config.yaml
num_hidden_layers: 14
hidden_size: 128
num_attention_heads: 3
num_key_value_heads: 1
head_dim: 32
intermediate_size: 320
vocab_size: 8192
hidden_act: "swiglu"
norm: "rmsnorm"
norm_place: "pre"
norm_eps: 1e-06
positions: "rope"
rope_theta: 10000.0
rope_fraction: 0.25
qk_norm: false
attn_scale: 0.177
bias: "qkv"
tie_word_embeddings: true
parallel_block: false
init: "uniform"
init_std_qkv: 0.0532
init_std_o: 0.0116
init_std_up: 0.0532
init_std_down: 0.00636
init_out_by_depth: true
optimizer: "soap_variant"
learning_rate: 0.00516
beta1: 0.95
beta2: 0.99
weight_decay: 0.087
lr_head: 0.00666
max_grad_norm: 0.5
warmup_steps: 200
schedule: "cos"
final_lr_fraction: 0.0
batch_tokens: 32768
max_seq_len: 256
doc_mask: false
train_tokens: 148800000
max_steps: 4542
dataset: "wikipedia_en"
Each number is 128 + 24 x the weight over its row's rms, rounded and kept within 0 to 255. Layers, rows and columns count from 0. Numbers have three digits each. The size before them is the row's rms in percent of the matrix's.

# down: layer 4 MLP down (transposed), 320x128, rms 0.15, rows 94-160, columns 64-127
# gate: layer 4 MLP gate, 320x128, rms 0.175, rows 95-161, columns 64-127
# up: layer 4 MLP up, 320x128, rms 0.171, rows 95-160, columns 64-127
down94 101:122107098117139105122111126112113149155147147109152122101157155139112155110143135157143131120139116118127150135123082145191106137113147164168158109113133178132096092145146103097104126119169097
gate95 101:117165150121120128155124150140122122114092133141135107099142127137123139114109145163128165111113121091135138112161102175129127139113104129116151160101143123103101137111102147089130103114152120
up95 097:113111144125142118152109074147133140157101113118153137146133144149168128135141147170154077151096134125135118107101108128146136164149137170106109156096120138133096086105073141100078091182172141
down95 100:083120136087147162106143142086097122134119158150161155084144130131128161095143094125127087111093129117127121105149111096133085094109151181132146101134147142105152165119113085109165140117133138
gate96 100:175138128136106116144112154105117174123108115101151086128133124108137141106111107157132172148092161122115088149119125141142115099147097099183092165099127178144110140167110131116131118125159131
up96 099:152156131094124135143170122106133084153116117152156106104171140105148116110112147123141125133162097125136147130101141133121082122122128116052114110092103113117134115145117143149158126121119146
down96 099:158143164142051066133109127184176132122112120112147122167128128130155114143120099089086165135099114086143177119125136099158111114120150144086110135168146134144133145150143141147109116137149122
gate97 101:156120102154157124121151131108143107082135168129127156124141149142131128132160137157132115110155076141112125103077112135146144135148169172133128158185115106160104142105153121129111109144166107
up97 106:159115149141123123164147118170105123061140114126110118145116114171124087081139124093129118128130149163137146170140122146122139126153111128149115096103112095127124145073143116150146157134151132
down97 100:120120113145138146139101129164139161084122158100153085099101192135143102112109104138132110123146127109133116172165085123105085156177171131138117093114124141146112085099139127127092125111144130
gate98 108:108129156099146159142109137098122097121112127106136090153108091098100142140118123109126123117177128123123130124125138118150081123125157119160150130094122117142127123173105112100180154148104135
up98 104:122121150114103134123119095086102129139116090103145123127100173118143099185111122134123071124124119137111118160130106112161114104113104159100165123093137117072118108135137090171095117117189111
down98 105:119160110087105117129117162133146074129131108132138104154216146126130153118130124114105116120098157157109155136130149126182120102140140124139152108145092174112162120170114143123157168128111152
gate99 094:135134107122113114108126139149127133123110143142130106130118072114093114130163162109175141124121164094132138157156137129115136114113149116113163123094105159144123147127129132092071111163179131
up99 087:143104137148086110145146102113109130132154168162108147134160102130148112151157172151075145136128153146093142110121113122137092132120188104140146125133130106171136112124102118154135161146094144
down99 086:128157112148111119110104171111134109168122128104158146134111090118089144137145134133073123093121156153119126094149106140098147154121179142143139133117135126121116122199125116103123102168155117
gate100 089:114125133117156176106113143093128211165100121083124169162092160147101199096100134150128115117136125145116117099122144140127144107109153137115137130141160170122129102105105126153112103127118112
up100 098:090113154145127190121095113122169165114101136126130146121112110166138141102116104141143133101118174103107151112170130118173138140146109177120145109076121120100135115118097105193168111165088127
down100 098:096152106164147155080085137132097130101107155146135154132113119115126141117133132144129090139077172133086101110162107131161123185144091131127156110107124154097116154124069141133122143146142153
gate101 098:189107154160196130119098189128145100133149123112111175133097114145117161161116196147094156077140140138088139103128131139103125139135096085137134136095163112141107106127166132085107126123117099
up101 100:148153125153137134105130104104135075116140159112136131176136143147132141116131121142165131176139200133159159166100093160091138141133132134146168141131140123130111099077138138152132135073109103
down101 100:144131095091196143140129168120148166122117148104102093134113109110123111140116138122084118150098145142118116119160142116136154096150145129114122129114117161162099139129134140123141121103177111
gate102 104:147104144176141135155131115122168171157106139156136106102098145124143153135106154128113131135082111137114103116137172159100090115141140152134113125169124132137135139189135094087123123109143084
up102 097:156138113107114140151136144149139103135157095122138119106105128137075164116074058130128100095147125132134122130155096107110144109101146107160085126143157165114123134150123097099070126130128140
down102 099:129155111162106140180207117160081118127110117140118123086132115163103130126103132139178142140135110135118141092123131136147118130125122115117110118080162148143098117149163126093135114116164119
gate103 096:152130150128119105122123151160107129087097080117105117146132100105138139103158127134131130134126096137155151139090120149123138136158090133110106108151111133117120125104066118111141114141127141
up103 095:114098098138117131133151123139141129141114145121152137135169138145146129112122112104122125129104115122112168122119086155076144144161105105122122107077133095185108113175167146119144090135152161
down103 098:137114083141137105145146147127127108171144108148150125102096142131153121134149123090163066173069144118118128148077143126121146154145096152110166167129149148169143098136131116113118138139137095
gate104 109:136117153110111174161106162098118107147098118144136168146117130151150148110135139132102138099116124099139141130107151187107145152163155167110158138177160109105168119103142129116112146190135089
up104 099:149112130143145120128137116145121098132131113108163146127128101160183172145091118165129133117169144152154133127136087100161127128172148174155099114122139091102114158153135133156166191122132142
down104 096:147186113154134120119115116135134130098154125157129130126159109132157122140103126130082119114110090155150132119101119162133159125100102082154078128145114162151160138170155111107174147148167145
gate105 106:092116147098122121094149137163132112106163106126147129140158095135099179126097121111081107123103126149102133076138160126131138125141126120171140103126098158146136142155115130144099166127129130
up105 101:140138136132162124124129133130095115148161154155112142124123165102140138133126095163159134105105115147141108102128143110143132127124110141086160154181094115123162145092119113119091079107119155
down105 100:112150105194135084113114105152111128163115170129161097109126123132115143141121111154147165091106095137122155111126161117129133121117109144107175115136091164177150155149116162127120101102140098
gate106 104:123089113111136139161084131132151106094092113136159090114117088073149152130104128123101137114127148140131168102134119104152146094120118141111114166114100138134126112087157095157122160113137107
up106 098:103091140148144108216104118134094133111151160154116128151124121116120124090135103148112089133115113139149093146108148128138065110164122125119142133132141121120139135133094142135117110120184110
down106 102:167170155102138119130136136174117107143122103113123118190122117083123159159133133134094116124149135134150127133134109085147133128111122117157131140128123141158114162126184124129150140183109159
gate107 098:128138153175097151085118113171110105145132083106133086116140131157113089133124133111142091096107076150121142146065107113141111154136101132085117120129121126142131136136111136154105107076088148
up107 095:096156122086181102192187139129139145159147144151160107104151121095121098120167119145156114129171101151119149157136114130145145112119140119118135165157117114135096181110132119129142149168096085
down107 093:139113100135144123114145115143145128111159165149123105104126143112152177109145109165168079120117164108137117077142162119152143173065103099157120120145106126086128145174131133156157095149134093
gate108 102:160122133120151136132181086128135158151173127112142069104174126104154163114127139115106171135084121110149106107123132132182120130105123163096136120096108099151137111091142128126059128127127111
up108 101:092114140145148155117142129126115085134091143152126169137149098112075129123128115145115156155150132113117125150092076138107145144141154142145146163135139146140108127114097090119116141110157162
down108 099:138176182115130150109112115099134175104115154118154141195112067125149108130096096086119134116087135144123131104149094168108186151114135106122109135102111157114147119120132157124098130134154142
gate109 092:153130163143137129145162118119114150103099085119130133163149123119132153131130124134158134097166117115156132090114140117155192114118162112100144177135157156119107144138120096139100122135135150
up109 102:175106108052100136143138092156138146118101126145114137120137146138168137105097171118144132121127118142102106112125159152157128078093186139126147143155132090147148118168119151123119139144169148
down109 102:144131124106135136132176126117140136137143100101145149106107166083147113072096097141173096152117141123143167148122164108128157103108115143105122092100160149138089131129143126110130133138165152
gate110 098:167093108115128108141129079119094126099179127116128080148126145121135101109117114096132114100119110166129134091166122113131153098146133116149144138119155107140138140160148092168142143122166122
up110 090:159113097142126108195152128102111125109130104127093117160109099153099113121091166089126160163099165104072129146115152110077136109119151095127148135161119116173137091085131130104093122101147134
down110 092:138119140180120115103118126151172110093119119095144134117159117117100112105111106118066128084113130138151159137127139137127118137138141140130090112188136106113183113143134112110146143102087124
gate111 108:101142131128108143081105141148128129189094118074075126126141108091149111100129094095135094130170116122127116125141127149168113098101153135137158181122115108113133110144121122179106116122139094
up111 118:176144173124109116158098140144119089136098125101109158128158180134128134114097096095139173160126144161123160132140142157136106111111168126122114154155100119137139098112139114129101104112137101
down111 116:115135116158142174122139109156113116118100136129117155163093105112117111133115149107127099118162114115157123115118121127153132144133131122108140160134118108134106101120097135093126117094133093
gate112 098:152119120133118149152137139159154136098086127131103102097099155110114110141137175125170115107102111141126105144143135121107093116143116124046098126178108125187118133137125136133110107142158134
up112 101:104148124127133106163114148123086137097113121109069119156079139124145114122123143104076141141101114085135149116126108122105137153130099136181073101075159131119108134112148089105101109136070070
down112 101:112149143162160133137152107167125122136174113167095135104126122187128122101129117132152130113108092141148157182114136090098123108107152182138095133142133108105082157144114110108102119089103114
gate113 106:099153152143125130131130159114138110108129107139167148141147137137140135116103147134157145164159088100137124101082123158123114152110091129096140149103084108162099094074124143161135103141119141
up113 097:090142137149120142124139128127134132143126171176127102135096111140124080094118172129171116169141146098160102121118124128125102113167129120184118159127104117109118106104108116106157207111138101
down113 094:116140139157123118117111138097110145141112156119125122141137170116116108163170144089113159129058120139136133112158102127163086090134154105102119089135132147142111139116133062124091128102118130
gate114 100:137140168163105152163104139126143159129080160108125130149144143121173143139075113129107155147149144139132153145135148100156132106182112129124120158091111135135131150126101152118139151123153162
up114 101:122117153115108126099129135106105140149087133144113115102126121159083110082144120115136144172148114095194129139146125130088120113170138146138091096104173147104118166088095121123108124162133110
down114 096:101101107099156174117125122136160116164140102115081140124098121116109142128136155120096124120124130150164150158140135101138090128163084120131134098180118130125103129147099152082145093171091122
gate115 106:163126130110088129093122109123106157116062072143118141185114105139153130139168144117146103108124082126131136165089125113160168124178141160126142108110126130128122123129146117121123140162111129
up115 112:123118118179167107130170143134137122134153157111133117134179133133170152114148141098132130130095158125147143090157149101135125149100079084110115125085097099154150129131126131160140119144129119
down115 112:145115152181105137137144148166152126189143092093114146050130150111140138154156141147161139091118117157148166136110159133111143151121089137152133155165106120121157171095149160162125139095170103
gate116 102:100129139139148140134131122132145139151132130131143135100092134123066170138105167139130144132132147114102147093137156100141103058142124173112107103106153150128106110123126131098149127141126115
up116 091:104084161133097114109141152151141167132141134178142093124152140158113132147154128140107127125120123108108103148154161128131131119111123096131127075064096140166128171175139136143119096136147116
down116 094:124119176142150143094165112101093124131145119148149128151135148129130141120093151106166129111094134138113142094118150059148128067104131119103154125113134134111122150101096125120127122151098076
gate117 109:152128141171137131110121141130133124109118094147122136128166085162111121130097138129147119086153110120093162104129129114112138115113132173127124150077143129126149144135118123095152177131159158
up117 104:116119113090166130114146144140137136107122149117154131133107184099173104150132124143145141111136151098125150182116102163142108113101131114138112132209090100102087148120146117144129087121128152
down117 106:110152151144148149152115159137131145116125139128118110185147131116185081126127136135169147118134136071139136141161114136156103118135181155146094144131108149106077156144166163130114109116112139
gate118 098:121135163168107103169155118130095083108131170149138149146161130143135141102150155116127134130133131126158115122113138155134157142120157165137176155164112166133122133086121142125123187112132091
up118 095:121147117134090135120159086127131161144114133122087150124084123143138118120140120147151120118155134123130120099120097115087123150178128092194091143114115121071144115137105136095118126104115117
down118 100:136142136147084144136114153168134106089109101154113126097089096146148119143154109129124117099126106132112102115108149124100119143135128155144140123138104128152134140107121096116161181133169140
gate119 098:156177146159125113147189157132147129144141111103117173120102098153097143102129149137125138130098141152093106103142138171087151142077105174102128116117144134101127123160102120134143123145140109
up119 106:126133112135089093149107136174168110175103165095122122149146138140131130126167130120187144112122187141127169166116092160126145178155132081160090127120127146098150109121142126122136138116152183
down119 104:126174210125132144138136129115137112130135144133117107146170101114142125132137139106164122093143151114151126164176164145106078188134105146148087149090150103127126119107141134134126151130124109
gate120 114:140165101124100116130097172126100153157140153129143136145147149132128133089132122174146144152102129124140128097140137118138115116162127144145124115122132095144085117104127083174126077130146122
up120 107:133083122080112113127159129112132149166120144149104130121168096143142090113139141095135104141117138104157141144145143110091124106098121104091108101134138131154136128149128115150115113156096103
down120 104:127115139102145145106139100114178121112102125139095136127145168151100103105121159107151133168084138159157140129200092105122148093148143132122117147136127096127128126114147126116116079142129140
gate121 092:120092122123134089090113141122129105115146143128111117142141104099202152156135147112136130087139147165166149080123111045134141150142102133113126150132120160093124126133136149132147128084117125
up121 105:114146107093137172163096092116131108132105121129153126104132166133146143125119134147118131116074144135136158141085126130188103133184119148137156110128115095094136105127127121152119128115116102
down121 101:128141121124128155096101120096109111101125104128144110239138098148166121171123120102138154115184127119142149112129129099107147116127130115095137128095159113118117085122105118094132110142137138
gate122 105:133144110156130148111096139159146136116131127131168111141120106130159152101107165114137132095143125143160148107129147114159175086111108136125092122139139109141135102107127123165133139086138108
up122 098:160125157155157160140133110096146099103139146128129124160108148168111083113143165126123131175161149121141137132137110139124135147133121120150160152087102156108093144143104095117143103138160129
down122 101:123131115157124106133142126136088139113117151140139141135112169086125135109128168133124085157120137112167116148143136162180132150129149113135116131131143114123091147118113060157086091128129161
gate123 098:110044169142140162140166146150157109089084136141134112098150127127124123114178149106116147087123127104124127148171151096142125163127090150092126101149120129162144126119139107143118158123137130
up123 089:099144132121134122120167135140124112152157167108106099117122091124125132110178146118171123128117142103162136106094161121158152106069151100135097132151170107113152123166104113159110105147167145
down123 098:111160149107127174126075119141154170116122167141154066121129195107147114070128089142141131135114141102101115106131122143137117135139177114134108115095079161104125126138154139104101132123088150
gate124 093:119131156061127122136111129198095129130095131112142162103129106129116095081113145122141145132111121111095143145154113118134129086128110125121143153159150091150116081131146187127110130151127149
up124 100:154127108140118121120107088092152067156100108135119141149079129167107161140118120117139124133174118177136130084147102122142114125138138123135142128154131131166151120106066157152163109121135191
down124 103:149089132136130093133111137150101118097107150147090158105152123138147104141121087129141125120147106133133136136125126133116113148204118150149144154167098136137113124112122138095104140131126092
gate125 103:139111123126120083148054133141115132173147108139118143101125129114056152113153145130133110098114112156103149122128126179111089138104128121105163135178154141151158140148137126138135125123110114
up125 095:112120118146156112140141101128126111169132091162131156155125128143081132136148131135095088113109111120124138139168081166144154126142141147116131120171139157115168124086141146126093116127103140
down125 097:178155146107142113167124096153149104133098080157107084067086116123117096113158103133113180119152134106123134130108144106104094122156171167135102156114127104123117118130145109148094137092130111
gate126 089:110117118088109094116127107147150140121119104118122152141146136128125163174126115107120101153154070178115125148094069075090144133103117112083156113136144133142139110100149197111116115090149057
up126 105:118128136089164103134126176174110081149121123092147142119126112116133169095150156120161127109097135107158138113088116171102104170157161076156096108111128145138131128137157128116126167161123159
down126 102:161155161118136173120100164110133171129144148119110112151133099100104113128150094102064119115105107114125127121126150096121136175143129153166110141153113095126132133159139099083144134144136158
gate127 098:161153157122092112090131171118137119106148155096137137126176132109159140128114099112140126114157123180159163145143148051114128126117097153152108177113135107136112130149087147122150118101132168
up127 106:120105092145130134115126133148134131081102140125113118167118118080071111133139176116126137115093179096132109127133113137169137132141115140149168131174168091106151099101108175128114131118105142
down127 103:207087096124106099137123118128176107099110094136136133092150142087128133145098145109128122096115133156113149152111179103125140098114116152139121157158106122141117090128127145118158128105110135
gate128 097:107147089164120150131086135145137132152157106139121121151104120129130134128140177147157119115137131108103136137105149147121108146083128116108171154140173159167145088134163125126157105134142087
up128 095:151100177091158121151128158144158098088143157138115127161144131137152148138128111164190159137089124157125130135086154143110132139144138153175124118141144140128135107098116127134130167130144134
down128 098:128110103129183114143130106123144123125065105160104090205111140134133132124123107155109121145134129107138123129129102145152158100136112173154140117154086111157138182120126122152168112099124112
gate129 099:107086153129106106126139124129143163106106150145129120168151089125140152130102148114082149086158070115132150133148152119122123101143126174155145157141142076129123114148127134133149152144131117
up129 101:127120152156110142118155082148124155115123124139157140143078120134133114097087105117095113129103106127105148114133124109164100152121109082171151069120164083135083116179089119126168153111112116
down129 099:138098125122085140135140165142125131110140122113088123107125199136097151123112119100143200162091117163114129140139119083111132102126114084116124164117106102131117142130108119113123080119108114
gate130 105:166123134133094161096114130145104135143130197107159149122149119117115166087083114109122136110158148140112131106113130151145136152148127148136081138116135121186154110171136127137113185117144135
up130 099:107162173174144130127106143153141088148157112136123158104117096142161129122096155091170132144107128154133120082108129172153121155104130119102124118113106100096113119076153150162116131119128146
down130 095:120150119134113100136097122142113146148146113170155124185107162094167126151131099158128172150134131103100145110098167169112112096142130167071090137118112108135105127129159147132123082147130147
gate131 109:134119145099137147132103117125113128079105136131140180151087119114159122090123108140104132121130102139111146140132130145120112162186099193127105142128149166096132163159137142065120101176137129
up131 098:092116136100108120108104146141150068120155133105165107150102136146144111088119153064136124139122129120147125106074100082112128149156127104111135097155142152114172130094081161164125133133099087
down131 103:135182146157134094065131106137138150143088132104178079126101161114127124116130162140094126113125137084091119150098143136116147169079162103154114106129114136136172131126135167113099139111126136
gate132 097:140162111133114120128087133116094173141120110091142126112139118102154151118143140127131121110117112164115140155143144095140141112130092134088153177134134077100126147118082134120158117093148091
up132 098:097150134136107098173113136152172153067111087097107101115116133164117139128166159139141122071127149145160118147143131171129146136130107146102094101119133092135117102132126115106099151152133174
down132 096:112145124116153143072119085086121076138128159122161130154110076161130091157129165169095135095109109117119139121113147178117147109093152161141133111144125100137122141110168079117122139162144112
gate133 103:126120137117136117147162163132143101113125126154116107123127082094113160136097101116124105146145126119122136070123126129094117133151152142103136092116138120123100130150092170124106161144109103
up133 098:129128124130133100143146109157090151133136145142127150112136096105118113095137091168141100081115153145127140145164139175099117114121127160098142120127164090133122134125112110095119130130144143
down133 102:106126144129116148155110109114108142115162179139149172116128120113122117130120115127169108109146097113135116136122114124122075100120138136135146127148118139088116157140075167123150173107118149
gate134 099:146109136112055114114108113114132136143092086107145108129120155112123095155156117143143161107113128159103160104122130175152114120167117149122126135091144137155098121081154168122153115132115130
up134 107:126146116082115111078153088112104150106152134161133095145140124128117142148134146141132134130130112155161131171185100118129155152166115083118152141136119116134116148118112144092144096151139144
down134 101:175098110143136138087114104120127108129117131150114133131152095113117166158146108117139153129152150169166155132123121130133141138123081165064159147146110119135132099118119132124182133174137137
gate135 106:149146104144105137158138130113134079120069113135139122095163150104120143143086103128118181106149122130121141125116164135148103108131114154121167165206134119118132175137113120147131114125108145
up135 104:105133130141122123127091123089067115099153123142138141163144073172168157160127134098134144129089130130088162123127162181147150088160138110103098144096105125136114123115120147147143162128072141
down135 102:120132121108096128130174117144136163112110160151161151172116093138129096167146131135088172176157140159103135098130134160107094098150124167143146106101116123146098176106144092119121104136135141
gate136 101:125108139176136134158150164145121114138081150140135154127129135115108077140109117154130128098166102135128130130128128115097093174085105120139125133122150158128115135102137111089097130126141102
up136 108:139118170120136145122093115134104136098096099114175092138055119122141117111118078155075146122097116154135137114128134151167097169124119170145100146088105104128135120146145092108170122135114085
down136 105:069134125089107138126144088111148163141116132164111125169138120128145160145150086123171128159145107130113162122129120140144201079133121142136122139142105103140114186119115147158112118111132184
gate137 098:129127154107103106136094166167110127134108139139096112149092147140125157113135126119107068136106100185115151152113141092134085149113163128142110124164124147077134126092147097079107111111146144
up137 101:149114120158126118142141128154125128113103121114155089152113148107152083148160154128150105153132115138136163164114122142152108133118144111099144129152151125155073132189110128107120137172150132
down137 100:144127094135125139130133147159078130155095125105134115157130113172143122146147103141119133170114075119142155146127186134106127123171113143123134094120101150173146106094124153108082111102120140
gate138 104:099113141122141163123151126139137124161154132104111087129110079098097136119117175106138136137165137108103129090116124117125079078121151118099159138108125126112127117094117174124087117146149167
up138 096:132137121120108129101096146158129126125152167166100130079125129144136108111176130139116125134091136134130135105135131094136098121108105105119177103120130127129134120100112120128073156176167114
down138 108:123133083107096148116170124111153129069182114128157130116127168151109122091127138107127110102147106118121124115067110151087079087158118122122125152160102117129130119151114125112093117106129137
gate139 094:137127120111114145145163154100115132129118147127122071161123129145080094116113161094162146160171107118173149142132138129107130118152116141180136145112141115126120142155123097146119148107135115
up139 097:110166153119116175153141130126108128132078121174131118173115123122114153150094132113137158159156135090128125172133134109139150127138106087135097161134146148131129131116109111160089151123099120
down139 095:106135134141131087114127109134108135113107169096127126138083133112112120136149119164097091172097148101116153103177146126139103094096134128079123115123124134108136152150118094146168108161109121
gate140 089:133143112102111108154153124151103100092142141131150110129127134100121155092144185115114115157088103133149169121129164157099101156165135146130127149121111108146132103119127139102155135140139192
up140 100:148128124157126137128160120182137132120116120100119171126102145143134154105124137104132105146089079136082143158138163129133124138177120090136098119131118128126160150113096092159122145138097171
down140 102:145126183140112142094136165156146124139120096140118157131163128173142113141114119154131156125089111133126118157162121130148131116137155086123110107148106169128110117128146126133154121132111124
gate141 102:138121134105091119107119122133121127134159165112111127156086106144119164156138133160122140137140072108123105116117153084119137132144108176128208122120140126126128152136125121122116105143121134
up141 101:131090149116142105175169132187147132152108108107160120172173111128120120123117091152083135134191119136114092146113124182119124115120112131087117114137150131086135116140139091127130180124102158
down141 104:128096134144148121113142106148133112148123122118130141134118106120121142155133149132117189109123114129109139109089135173164156133130140144113076167162094104113150128149097154130119107130142146
gate142 099:110119082139117128102104133132135152130132119141124112086109133163130149126141181090092080145097096117122139119142130114163132078163142103112127120126119135142094139078109203142121146115108132
up142 093:167108120133166131115109135157131143136117136083082081118135117136111161123137117091108122155118117169133118137111130146163131141138157118074111138120113122108162097162120157143116120133162127
down142 093:119146130092116120139145147079131131165155119138182161161111204122145169096162113088106110166150096161130140081184136144106115129117131114122150151100144147130129156126114117096123143131112099
gate143 102:114124143169141119109094127128157102127140139106133120098107098114125150117112138094145132152103101157115135170128105148088088173148124125162145138109117169182113130140141094122161146137132097
up143 107:136157121110153126113127140128130159208115125064143122118122148116135124101129134138112155150122138126158110104097104134125144113112098153112139080135126157107113086095098099146158115097142096
down143 101:147119169103093151146104144125147076106146135157124122109078156110110155111110132127139116147124108146089114106159147146128117171116129149155139155095119145151132143112140110134145168158171136
gate144 110:160131119143135110116151147121135159115085115126137097135143129104089120112144121114128082133143107132123148145092100131125182145143149108150097156177142147055088144162101159158133128148154178
up144 099:149116166153131150122122109142101135174118152094107161166132150115171111120144128134169112121137161151158136133103168140116121119117124152088126125157107144120127119129076128111145110104112120
down144 101:125089194102109066147128137137106116140138134128133143113138139142097115108138102085107095154124165146109139142111125090112124143156125137097128150137122149140134136122155180125123135186130151
gate145 090:167118121153146159133143153151133077100104109150091116109143094127112110125106182146134135105158105163131179184154120104153109182118119129072113145154109101155107115115115110151143106153122171
up145 101:157113122136121144109114146136137136155152161132166113133134154108151139113144086104138120149117135100100128114091110147086172073154122113151135080114083160111143124142108135105103152112148114
down145 101:194147076140139124125084119158099107109132141127157127175123182121161138155143113109122114101126158144114167086083175113129143134124093093117115120118144155131113128136132136107105115155147158
gate146 102:146139096140115098158120141094119136130114118145117103088149121111092121126168118092117160133111136137106110142175126107120121113107098120138115182139092174146074114160179158123124137142108123
up146 104:116098130104142118132119134146118118143142164172095162103109121144132128161119148118126126082148127109086082113140157155080124141184097175095174145144117116106134127159148144141126116087089137
down146 104:118144128161115141128119158106184127123098141133129104174097140126098150108128134051125137121133173107125154135102113130107133111144145152136115105162146113107121102131177123148126131091142116
gate147 101:107127131135091132126134188141166153139149133145091126162117107095187133083113096158142129108135131151130110095125136127132120117164104186137100148140173099145118127152128152093188097143143124
up147 101:090130135152085154113117112127106150150117133153112161132126145144104103094144124156115119168120107129105186124154126146105099096130155134149132139100141166119150158138116124112144114139103104
down147 102:095116099140138172125146100140150087159098091130118137098119113153100121086135095125109099154144065101131141169145155190182124096155165105121133117120113134140167138119123122112135125121128089
gate148 099:160124121125133124149143128099117119107131118130064104107140095106100108101172145092153130146132105097118123148114141116142108139128126113139128099113103118116111138128134136137105140135088149
up148 101:133080145110162140151122085094121125123156136117113153158140145133124125085137158147150134116111109144132136129138154170128126105095105140114119116118147123112117113155162123115139145123149100
down148 105:093103163102151161145140090100132149185084121108079113097169161120146155113150159123174110099141135143109114112203118135112086103142151150147103122119139139149152117114103125150154151122120128
gate149 097:118134113129140164136140143160122125141098101152106151137141139119178121101157118105177133090153114139136126144119088110147144125113134118160104120124189143163125119143114133133119125139138187
up149 104:164095150123169107098151114116114078157114153115126131145190155141166111144164109113134147115164099142111120166149111113134126147133093139132152182129098136092124082113105120142174110099111134
down149 103:154098085119141115142102116132168156062086116093140105121128101142157135154107141099150101128153137158145119134121114186167124098128127138091139116152141150134123138119157097134138108097130132
gate150 096:139107111114135121167114136146174098116126119125124135123159136126113135116163159156141154135156141128108146097112163159117152157129107130146139129158179111122173112108122083098137132125116155
up150 102:144131158129125139111106132135131149155158171104131112150072096137101163133147158155111159114094142102118142143162131161146109121131133099149103110121137186133080186119115099080154147120145126
down150 094:130106121150108112161118164134101145131112151165166102139098075102125132160126128097182146123152146150115151133139090161145121118129116136139133115114180177155144111111174125123132171114130134
gate151 109:148122155141106099099134113111084138123117133111149167129165109135165093096116109122110136103093123148092111077127142120111182128144154132095114096126140096135082101157128165133166122095112144
up151 109:132095137111180099136091160109125089087152135147147108119136177119153088176156128107113130105161104150155137106152091136151132126161119099122132167128137106119163149129109125128139099126168137
down151 110:128136172098172134093155156134149100126152112148146114069121102125112139194155124153161166087151128138151129120073160097159169156102127156086148157113138132137149108153137132104125122087101123
gate152 106:147155149094133165172091129137084150193133148149126109128157143144134116100139100179090164148117148099135099128092134160089137116099084143152143116111131119159139092145149124112121146107145132
up152 103:143152102148097148123147145183123128107159125097077102150078156126103100125144117144131129095129098170156140126140141180164157111116160119124132082163144080102119149102098128133107164151108115
down152 096:084138107161182131140157154101160132110103121131133148106167095123150123138133183115156148153134128116152161119115102144109132087144111122138121136090082142117156134138179139160098153125098114
gate153 097:126115111155138151109120145126143102103110091132116134102155131098173132124126149119120133155134110178127134144131092132183093085121126179141107134119104096092124114106143101146128104143106164
up153 094:140142142093120137127168140109114117139116107158097088143112138119129085087184096143161112133128107125132149106146122145139104149120129125131132160156137130143163164147117134112144122094151120
down153 098:174139193126132137127112140096148107112123123084166184200119111130136139116117128104131126125164136151109151181124107127122121113112128125117106116103110113117116148099128141189116120107106147
gate154 100:127127078149139126119080174151128090127148146149084151129143134088132155117098143096117109147101136123109092106150093112075133116101101108170108150172093091167092110129139116138162093178135101
up154 112:156136166155139169150124163147172138075094080095161122165148125122133131131096120129157155136145123139176154157105103160169134189117164158110128143113184142090117099126153135161122114121137148
down154 098:118112172165157097096097140126049103149158146107152128112125064132167120114090113119134134135155135125128139144159137156134150121118125151162132104119137137170078108127162135126150114157126164
gate155 086:165143142121150156090100083113111156154123108130130144125125142124175120145139153105135150064087121136104126124177089140146170113126132135121169134165098110139135129147141089126162163157116117
up155 090:125142086129112156143107127086129138096069108124169108127153122147139113094125168161115095120113116103082180128097140091153138122158151134119135104144145122098125094142109135172135097110127173
down155 097:175154188153122118129183110170121141141111110140133119125137113134143149142148102123112140102088112119147157099119133128116137151105157144135171103116136135124142105106122103146143123135176157
gate156 097:146147125112095163162071190138137152157182107114145140114172108149137122127174124115146153118115158140152173136150119121120142150123096120129151134109129097144146095085127143128115130132159090
up156 100:128119122102154112101175151103100164107111131097099062165103101130146149106118114113170133170114167118176115123142147124153127153146088148151111142123103145096095141122092140090147126107127138
down156 101:102138162134080099116124093073130094161115121113131145111127117141104132121119139118118166118127133121131116108111139122110132100174138119114130151143125094130165103126122158153113140143123091
gate157 100:149144130158106125119100155161108139098155115139078156144147112149130127139133139130124136114070124169066135128125162122152165107114146172138138125152088128101109083127124101181120154102132093
up157 097:127111100144075140116100125087100165153108131135111183147085133153152106149115153093123124148133122104115124168141133152137124135142130090146140147118139139120125162136075115076153118076145118
down157 106:148145136120110100149130172125126153119115136135161139108133141110146115164163101151132154125136094086150165110137083135158126111118131104138127080113118190125132110130118147129164132153121159
gate158 092:117143147105134176157152172097149119105125093117124126138117102159156210153139085129147131137118131164158128159117123104116146145156122150080127138116126118100127092129117170135140109125124167
up158 099:120150132133173153149109096100127157136167115118105112087105103169091150128170113150132128166119115136139112136078133127134100150156108151087115127089147135155116142146144135113147176146097139
down158 095:141098131178132107137121105106174122134139145133071150079152169122099101108123110108101151137116143113114144139130125137127098105148138104131110123173090142151103123166155149103140127116095104
gate159 109:140145138105148164125098099142141141107101168165103137155154056138159132138145132094092149111111090149115134133075136101128133096114127136173158150124103128175116123167144110062117167134140179
up159 101:160136125102121130102163119144076117142153128120144096174147137139121124141154152139146101119107116125140138110113149134140129150090144132143102149116142146132107097121112125115131119190114138
down159 098:164142147141144085150096122100139104115094132159153093104143157107148110091102119166200065142125146116169123132131105128105075136094081137116145127090132116104108166137135127166095109127096135
gate160 101:129098156129126132139138120132172156131110108095122138085130107133134120089124176107146116114144147111107118108140145119130141108124132164139111124110095110159105184194125139104147126148141112
up160 103:140162077104107109170139119117126133109095114114159105121118123139149102129111114087119147084143148106161122126132101129114084173089117134140091145174094110091106089108119147066090117090148124
down160 104:144138114138141129144113136088155074090152139111155159132149105177154120147123114108112131091149101111123148138130160102143120107160119129140107131107143157114140138067138161124135119118129121
gate161 104:137106084111149128109137091147095141119118118101142113130102136156144136138156147165162180139146086192157145149081096118134128155110130140146143144109183122158134147108111127114141116137152116